{"n_layer": 19, "d_model": 96, "n_head": 2, "n_kv_head": 2, "head_dim": 64, "d_mlp": 384, "vocab_size": 2048, "activation": "gelu", "norm": "layernorm", "norm_place": "pre", "norm_eps": 1e-05, "positions": "rope", "rope_base": 10000.0, "rope_fraction": 0.25, "qk_norm": false, "attn_scale": 0.125, "bias": "none", "tie_embeddings": true, "parallel_block": false, "init": "normal", "init_std_qkv": 0.0538, "init_std_o": 0.0668, "init_std_up": 0.077, "init_std_down": 0.077, "optimizer": "adam_hyperball", "lr": 0.00476, "beta1": 0.9, "weight_decay": 0.0, "lr_head": 0.0109, "grad_clip": 1.0, "warmup_steps": 321, "schedule": "wsd", "decay_fraction": 1.0, "decay_shape": "pow", "final_lr_fraction": 0.0, "batch_tokens": 16384, "seq_len": 768, "doc_mask": true, "train_tokens": 120200000, "steps": 7337, "dataset": "wikipedia_en"}
Each number is 128 + 24 x the weight over its row's rms, rounded and kept within 0 to 255. Layers, rows and columns count from 0. Numbers have three digits each. The size before them is the row's rms in percent of the matrix's.

# layer 5 MLP down (transposed), 384x96, rms 0.0769, rows 224-257, columns 0-95
090:171152090144147141111127133161147159106123152136145119148150116086122148182141088082151112180103139134114098091128110141084138154086123106102131126103100121132142169112125108134109099114125127138115104132143132133160109155143130128168117146087121104119106160141090083098131124179147159109
106:119118168123137114145146158159124121113156120105127119129139141107133136163123145099106082150126146147119146179129111119136156147134078108079116108108114135147104086128158141123121130165194121157083141112163165094093136148158114140088115148166142094139137133117153126139140098164167128089
103:137136180182181170127193148125149137101163122081116105128150135116162117098124145096141096128160133128116106147147107156109123181151144113121145086122157128122141113141107115145103155167126107150129116160147146113122163147097088124133123144128161113165133127154145129144128084135128146152
099:154143169133117149112121114140128118167130109116153121088156150148124129148164086130142148175125120063173131126131133136074090100144122118129140137152166067132143118108131141084102112152154115169100119135131149153153105166173142102129151123115130120105161140173138123142132141162143144118
097:151147141123132150083163114171129148105120094109116109086145117119105062163159119124154126134151124118105125110102149119113125121119162082141122118178081135147138156152173129137131103136105108126156114133083120145101101146118150158170178129107130153152138149132108169149107125096142147150
105:121107186129133089125102150131096129112141102088119205096142115115133159127129188154115141130149118135156136114117090123173099112114143143119134111137112141134140090129106100146108126114129140144113160133128184115123161117108164166143133088155112132113129088108108118102107133117190126128
111:118127123095149141146121153133135127151096180137156087074086137139143124152138107110122149112126125155092131167152132130174112086147138133136126151108079181168080121136154125102116129143109139121133139118159109177130105156110168142100139129127125158149135120143090153133161171138162104115
086:135107131142119107066110125150121149131117126125136123115136162095135123146088134153093165123204081114142146165101139103144107107135121159155140102149143108134086107117112147170142098103169137146151127113095149115147107098129118124127177122157133132135107166096136113119188127128094121111
092:129115129144098134142112126153116189136088178139143126110102124147116138151157123150106101115124116136190144065133072164091158110122158132136150105120108136130131095107129114122137128108088104121116146095085139175154110111146152126103126152125166113119155144099091089137153134156129131112
107:166141098116162130126087126126121109149188109144168134113146098145111138117125149137157149104106165166180101151121158131157159144117148184147154129116173116132071114119097123108152133125152124113113123089131124107099120097116107133148101152100095131144177146122125113114097120153128164113
093:101178152128080135093119119149149095076111129143132109108127118119090142157143121158131160094123134092148126096126139157132118123175116113140108137102109089174118107142099098116165131117124115140111113129108133142126184165194143132155119115119119108148106145111097161136149136075156118123
102:102139129118122184133186158105174098136154114131119104102120120101161127111097126097145100108132078121098161138134172159116162125107113115160090142131114168095154137132154095127117149094156128127103141162106122152146138125078129122117171154098137118107130156154156111118165110130142146132
119:123107142100111107114101116103140143106103122161113132113106161104163082136133129136107168118097112127157152158156107134121108121115121100169112137101087146125123116161079148131134126091126140131103145150130116099121166115118116163131173152135118118126128081148086113143165162158198163095
094:110120111158075127123124114108142131188111112117080143086151108139078119101125119172112175148111114113129148116160132144142104120125132111145134135178140106098094129109179140107102106164146110113146184164155140126108133135142127185125106116111117132149134136109108135131109118171168122106
090:148124119119083128116105119142148125114145122120129118151110124136155148106136105145170144113142172166071126045119167132133102110099102178087102153181103098093160134124134163128145114105115133122129136148107128136139159142124135126150080092100108122126093113128093145103112119142111111139
091:141093116127149127158149120130116140144119087102146119141082114175145154115104112084131078089135136125125097134113096144172157113086132099126152129154129118173088179123107113105104089115156100128130113124156117152153095111087091119153103158140144145158144111145161133137137098137096143144
101:137114124104047113136140117116150124127133113152110137163142109135108124145153151200066119142132109146113111119115127102111158156165094143138143130148128083124121111098127116140164122095095122157131128133166147094160136141110125157105116105152125123150154130163121141111109140174116122066
103:129139083132146145103138092144141150117109176119083094125080158145129122148162121097138122130090117112177140112131075135129151132086180129089148186114140113123137111150118156113130137114107129145145109134094088120098154171144148119151135153126136118150093093103153136161130105126104124142
110:126127075146084141144086089101125094105091134154167158127097129115122124144142117097141106145114137128135074135112139136123133114121118134134138165132118113127160145134090138142147126106142154141119128091172173129136162169083164120135152116091163164168092075133131132149096132097146119121
097:116129136104151087135149114176151156095131101109073156108178130133107151118101142139124130084167167163127114099165159143090114125100152121098145111125152148095131099080139127127123132118129124142119111118128128089166095124137128122129174108144146108150107126137078120078109125101153152108
083:132126185143080151121125171112101114123116144139103126120173131105128141128122150148138137086105083159136130130127151126118109113118147099088135130155097168089137107142156173124098120097084149118129105110141108150087128122068109121178138149119100174180148140111119126113143115110135115138
113:179112183123091161131134126106127162135138080122105084114133140165119088132120111096124133145147155115122160122158118094137167158166127169104169088085129133139140134106158146151129144114097135074114130153154105134134129182088123140121115118106110128161135119103114147119106148141095119123
095:123137144155138154103122124148126136119112172188107164102148112150153144115103084136105093131135121116137115100180200113112113120138149080132138075130126129128158108121103154146136092112129129099123098141106108119157119109144138125141123102129133088125120155108171087159144088104132101094
103:165149142148156102143089121122109132127131104091144100148100129136126143168164117128160146136177119133133122143128071144146158141110149127153118162144158160129080096145093144138165114121115127113133159135155115092148089132090130102143154131189147148134136093103149164134087126165108152129
107:084134120180163121106157118114130144135133139125163100142149095126111093095167139115110134128114127062148130149122070088150099108137147123133158089093128136098134155129133087124115118145111125165098122112150137105111138145129138168104156123118141179173117100129140164177148145116137118134
095:114133141181148165146122146148117091151087172103137155087097133143136137103173130073130111172133123086158139176096140123158091115104117134132103141153128133095150137120098139162114133110152104114103115133138136124091098092118145123081130177121123085130125149117138112110135137143156118148
101:130103108112156090098098122144114131144149144148127106161137103135138156126143128110129120061129144141116132120127103143153125085168133134123133063166092128163126089105137174155119171149128098114137102150114128138100129163117142130091119159135116130138160124100120126182184125154097091126
118:119112127105140115149122165140150156170153120124141154137089160150116129135143130096097144171157071115113130151125090157095152168132130114140138179125099154115114133096138070154103124139103088167120144116111140139130101084123104107158176109115117103126161165088127128113101142141131135115
100:099095162126139145116153148128125119150160139135117154125142091115160134095153144139120090128100151139148130115068115112130147122119120115130163127157163156118130098121175104133129163124113146136154115137131133095059170088145161124166099109082134152121144161104119141113124067165124110140
096:099144097068126160163162124102129118134125107164121149130165149098125161145146116144142154160162126114104131095135139127121119155113130107116112120152150098165103162109108182072118117134128072075106151129067166123141104133157128127135107096110131118167132113107124115120136118120115152123
108:115172147144110140168176128143134136128119142149185112135149135175134129144159108133098086121115146101110103075104148112077124097127142101146114118127099118097146163171153156108138123122137123146132091127156135122161111130108129145125092125117060127149100105091135151126165099153131106132
093:091164147143099111135131085135131116141141148143108137131163142122106125114128165098114148135139128161174111125111109153125132122128160104123129073131108103126140154126093151104082131124137096149148122098056123109123132164137152082177163101162170152149159106132159116131147102117158127097
119:165122121124144104106112129125121105096133135161141160118108108113150141135115117136094110123097077156112139140123126106128126155128125166119114139155138131172197118147175171152181146153095123088150102141118161110118148118134093103129146129162147151153130160103125141106051109138151135117
099:143118119173139161127136082114168081124114170162144120110136103119125136146127079107102144161069144131184129119104116130109155129105149148130129106105143110129160135160171162133142125128110145117115137118117148110123167108119147118134128184162118084113141103109161093119114143091165155117
# layer 5 MLP up, 384x96, rms 0.0765, rows 225-258, columns 0-95
106:116146137149190109106148126124107133138099131118124140086132113153118067149127078129116079135129126135105168119157147105150118115113120140112130097074112118171147119138128096171127175165131121173108141100134130163100178129126148097153163105115130122131151106149098156116107112157132142124
105:145143122120181099084160166153148160111108128126160147109119111153117097099171149121119108147103122094118164088141127103120114135150156173145097103107106144136127136161104068135162120095122154177129143087119136128096130126096131127106119151142119126082142162140112123163112099137112147151
110:092124127159142136137130121122180119140101122133134154121122118151172142125170099127127119161071149090154108117181126103160104105095118098102115115105085127158158103132120110118167129121143100139101149141111115149086127124151121147082142149148119132150114139146061141125151138089123160167
106:126133119128159157102140164123134148119077120106151184091132069109167106113156117107116135119141122117111149129137115105107106163108127161118134134125070108136170116112170124121154137157093159198150138131118106123131127138110117124142133146143103161114151109091103150148122107116140149183
098:121136116149143178124131141119133122122162145102187104137059112158164150110119121120140147138103131133149145158144163131095119127130125120173126144115067127157088146081112130163128128127091164101104128134132078146129122076156116142130139149084159142117109146122110141135138119097157104149
100:119114117138112155096135117150144162163155172078126101110075122097140106144161080118120126107127134126165143116131140157153113120093083107126145136125144162173132092144157117152091124084118091158080133120110123142097121135150174111094170095130138150127116146145137136122160134106148129120
092:123119094123147135112122098142129144125170130104132148137130151149141109089135134138124103169105147143150145144119150154115054097142174130143131129095104140114126131099114130155128142146053160166099112135136069171093132106093136136139112116154144156115110136136107168145141128076131157122
098:136117114153113144112149153136160125121100138153121167076109147160130134113114134133122130088097100103177153133133085125115107143140108096167173088140173105161157088172134086155140138126129109141117148128147112126125145096140078093125163137125088152116134125147131121126168114085165133131
107:111094131102148152129135166093123082119121132100146086129086084134130120132163141108162144133117132092120108113105089184134141109125117129124129143093114101153107104126151093177128119136137126136112164084137094146137148154127100152125153127104173159161087153170118115128150143073135125142
096:120131109150143132118125127130096133106112141105123104079137089156107082144114118101110095114085137087138125093144135141160098130102130163139146122070128121099130143142118110114149145144137103171141152128153150105110118143099201157109153125160158182157159097138110166132145134123109147149
108:105171101124124165150154124133158143146140144165123108141100092085107077122128102097121184150104130128122093131087131179169112119169164123141129108113137138132130095123149090126098104133139177158087091102161109120101141129126109127135161132130151106166110141087138140119132123126146142142
110:144154109114146158074108162126133121157122156077174152133099140140128136117149124111107143145101162150120154115111112130152136169112136100139142086110129144157135130128112082125131150112137154148092106146153088141122120101162123164125153144088114106137122146090160098115186095087172123131
095:161146150136138124148133182181129153072148111142127138119118117105133117131141122094152086118105126143108119103124113117151086131121119150124116110141150138124180102116116151151190130130106153122131103116140083090107162097092138107147158159173141122080097121117154130121160084109136129154
084:104159140154148122171078097124134129098125130116130123116118095106105135116103153096114112136120139102155156134121107141147088133152109118126155157114146161142185100145145100130118180159122123117123122148105136095134173098142118108112148138112152107128163204123140101174129069129117130102
097:108133145143110138135082115118160145115115132145143175109086125088115097140155129138123164135142160062118153087156133112095128134149113107117118110118166125138116191091097120115115128122126120174133119100135157120133123100111103139118145125163073114123150116132058112145092141106151133127
099:077123149153127139130130160080079082132104105137157146159128108112094102162124116104167134094130144156118123120133120149114133092114141139161151118157120141181127116195125100169109093126150126144070124091124097125121133152166125153111132123102145107107097097117105121153128137128110113136
110:103118114120169128100114205132088099108106121109122113135110115120126119145168146120109132125121132107132167119124110127088103100095171127148136149128145113131167171129155132138114119117129128099138156087116080158129168133131166124098167104158132121154075094133112157110123097116171142157
110:071132118144118118116122149140113080099164185140151163110097117135100087141152109139114073128103106131116159116111128140121133132136149138172115107117138150114150163116128141190127121128108168134145102099152096149091157160098153144115115126128120097171133140153101129115082102125154149144
086:147129146130104127133130154097126148093182116127142121120135121148131101114132149117135097180128116087120097106098111151136088100135133084136161142104122093151123156183117128131149145115108112160129105092123084100166126164143149150135100202093108114112120146091153143160138110107146137137
094:126116128123110086122134114129120115127173124108152130101134053125144132169146102074145095135132133114098096096149108197125142140142100104120147113095168123096124151144162105106132147171119100113125125144124162127138131148167128144114162144126150120155146090106137114148159114092112168105
102:118166137181143145162135147150142148105070142138155169125116124134203108130160109118161101097082118144111138108158091133089117137107109106127159147141156141091131127128087136161138122128113121130097123123143138073114115136164126130099108156120127121080116129124115134129167169115135107142
100:141124116169097163127154140153154100118103184119122103096126097151142126120177119137149157090115116124169157115117136165151136117138168089141171129155139104103121113143122087135116109151126148129112090085148162131124112133163136096104151181118114109102166100116119103132164132099113140153
109:128151129111147136143125151155100087103155141107132095092117094140118123147166138120121165136098131121166132104098169157113141093122085157158128178128172124103148089156124079164099100085126103107144157090146134142109132132096126100114164114134118085164123114099145139149134117137126148113
098:117167132118132145121170161155117098129114150129180143116114093133120079118132132085106139101110138073110117146129120150109123141136114105122105120106175124136147121109128120128155131143105088151133089147151131152114100154132108121069140130069096151165113158179144142174113129113130098154
100:083153132162175114114156132169120117156113160096141138073149115089134138094139113148097126131117125117121130124112075138127080122103135166148129133134131105120156111139128082142118133141102122147149131135155140140104130148120207119136162095099160151172165102132154127108144163116103132126
116:090138077110152155137122121146154128110144175123139112087124124111129135157125127107133097118127197106120124114111120150151112106108111127143139096082111101111128171165118123116122115169145156124146127086154131087129127125165124158122167091127163113090176106127137115138127145100117157186
106:105114067119119161137142135135161136119160175140133128142105108146143133118146092097135102140104154158124146149073111150117132093114128105134154147134127183107110123093130125166127103122127157133150079123169118136100115111131114120112181124150179127146067144117113111167109116102145132160
102:138108116156107138095135182156112116133137150178156127106121089109119136171122096102102114163148123120145135115094119167141127128128132106104131164138112094115115136119127111116167118134158116131098144097171078118131114139163100144133175067128159131153117111182117152160089137136133141159
081:147122165167158111114107103147126083112084132092084109115114113144131089116176115125085092128152113144153130154082119143102141129156151148150128117100124113098093101164116125174143111109141164152131176115176135123155126161110106171145138128154121118126110137128109122122103153163138095128
112:154133120137122143105117117100174087092169145127127125094139128142131091145113119101119151131124152115132128110109133175140092082127153137133111101086124100149127118150108103148107175151105126149084137116133093124123078130134151166080147160140152093164113137159111158116140141157156152180
091:109119130145168126111132165116129133143104140137161148135136105132143084158115094090127126121163129112120123143128140152125130197076150114104125125147140149138143119154127131137118148185127159142129120124145115118098138100173140187135112078095104116103108074123104182100125171111116144146
109:116134147166140119152147131129124125111183106124146074131119140108137137135121104153160123147125156130126130088126130225145139142130120130090157160086098105106140141149106088133086141173131143150119156086142110096148097126147119141127129140117104161117154133142148131137093121163170147145
087:134184100151161130160132114116161136134127159121132117099128124108173108126138141122155129114124136123166109140084120153136125098109136126092092126113108120111171112118073136109168143149114116120099122149174149171096107128189147156109157111167098119096135124103066123118120157112125128131
092:149178150134118141131130122099128107115121098166157082117104122107132111123136108093151109118100155148103097128111114134133130173112146136159119107158117163125132120096123146167169131172097083164136092144140148129125083100131175131090148157118126087088153105176118107145151114111117129145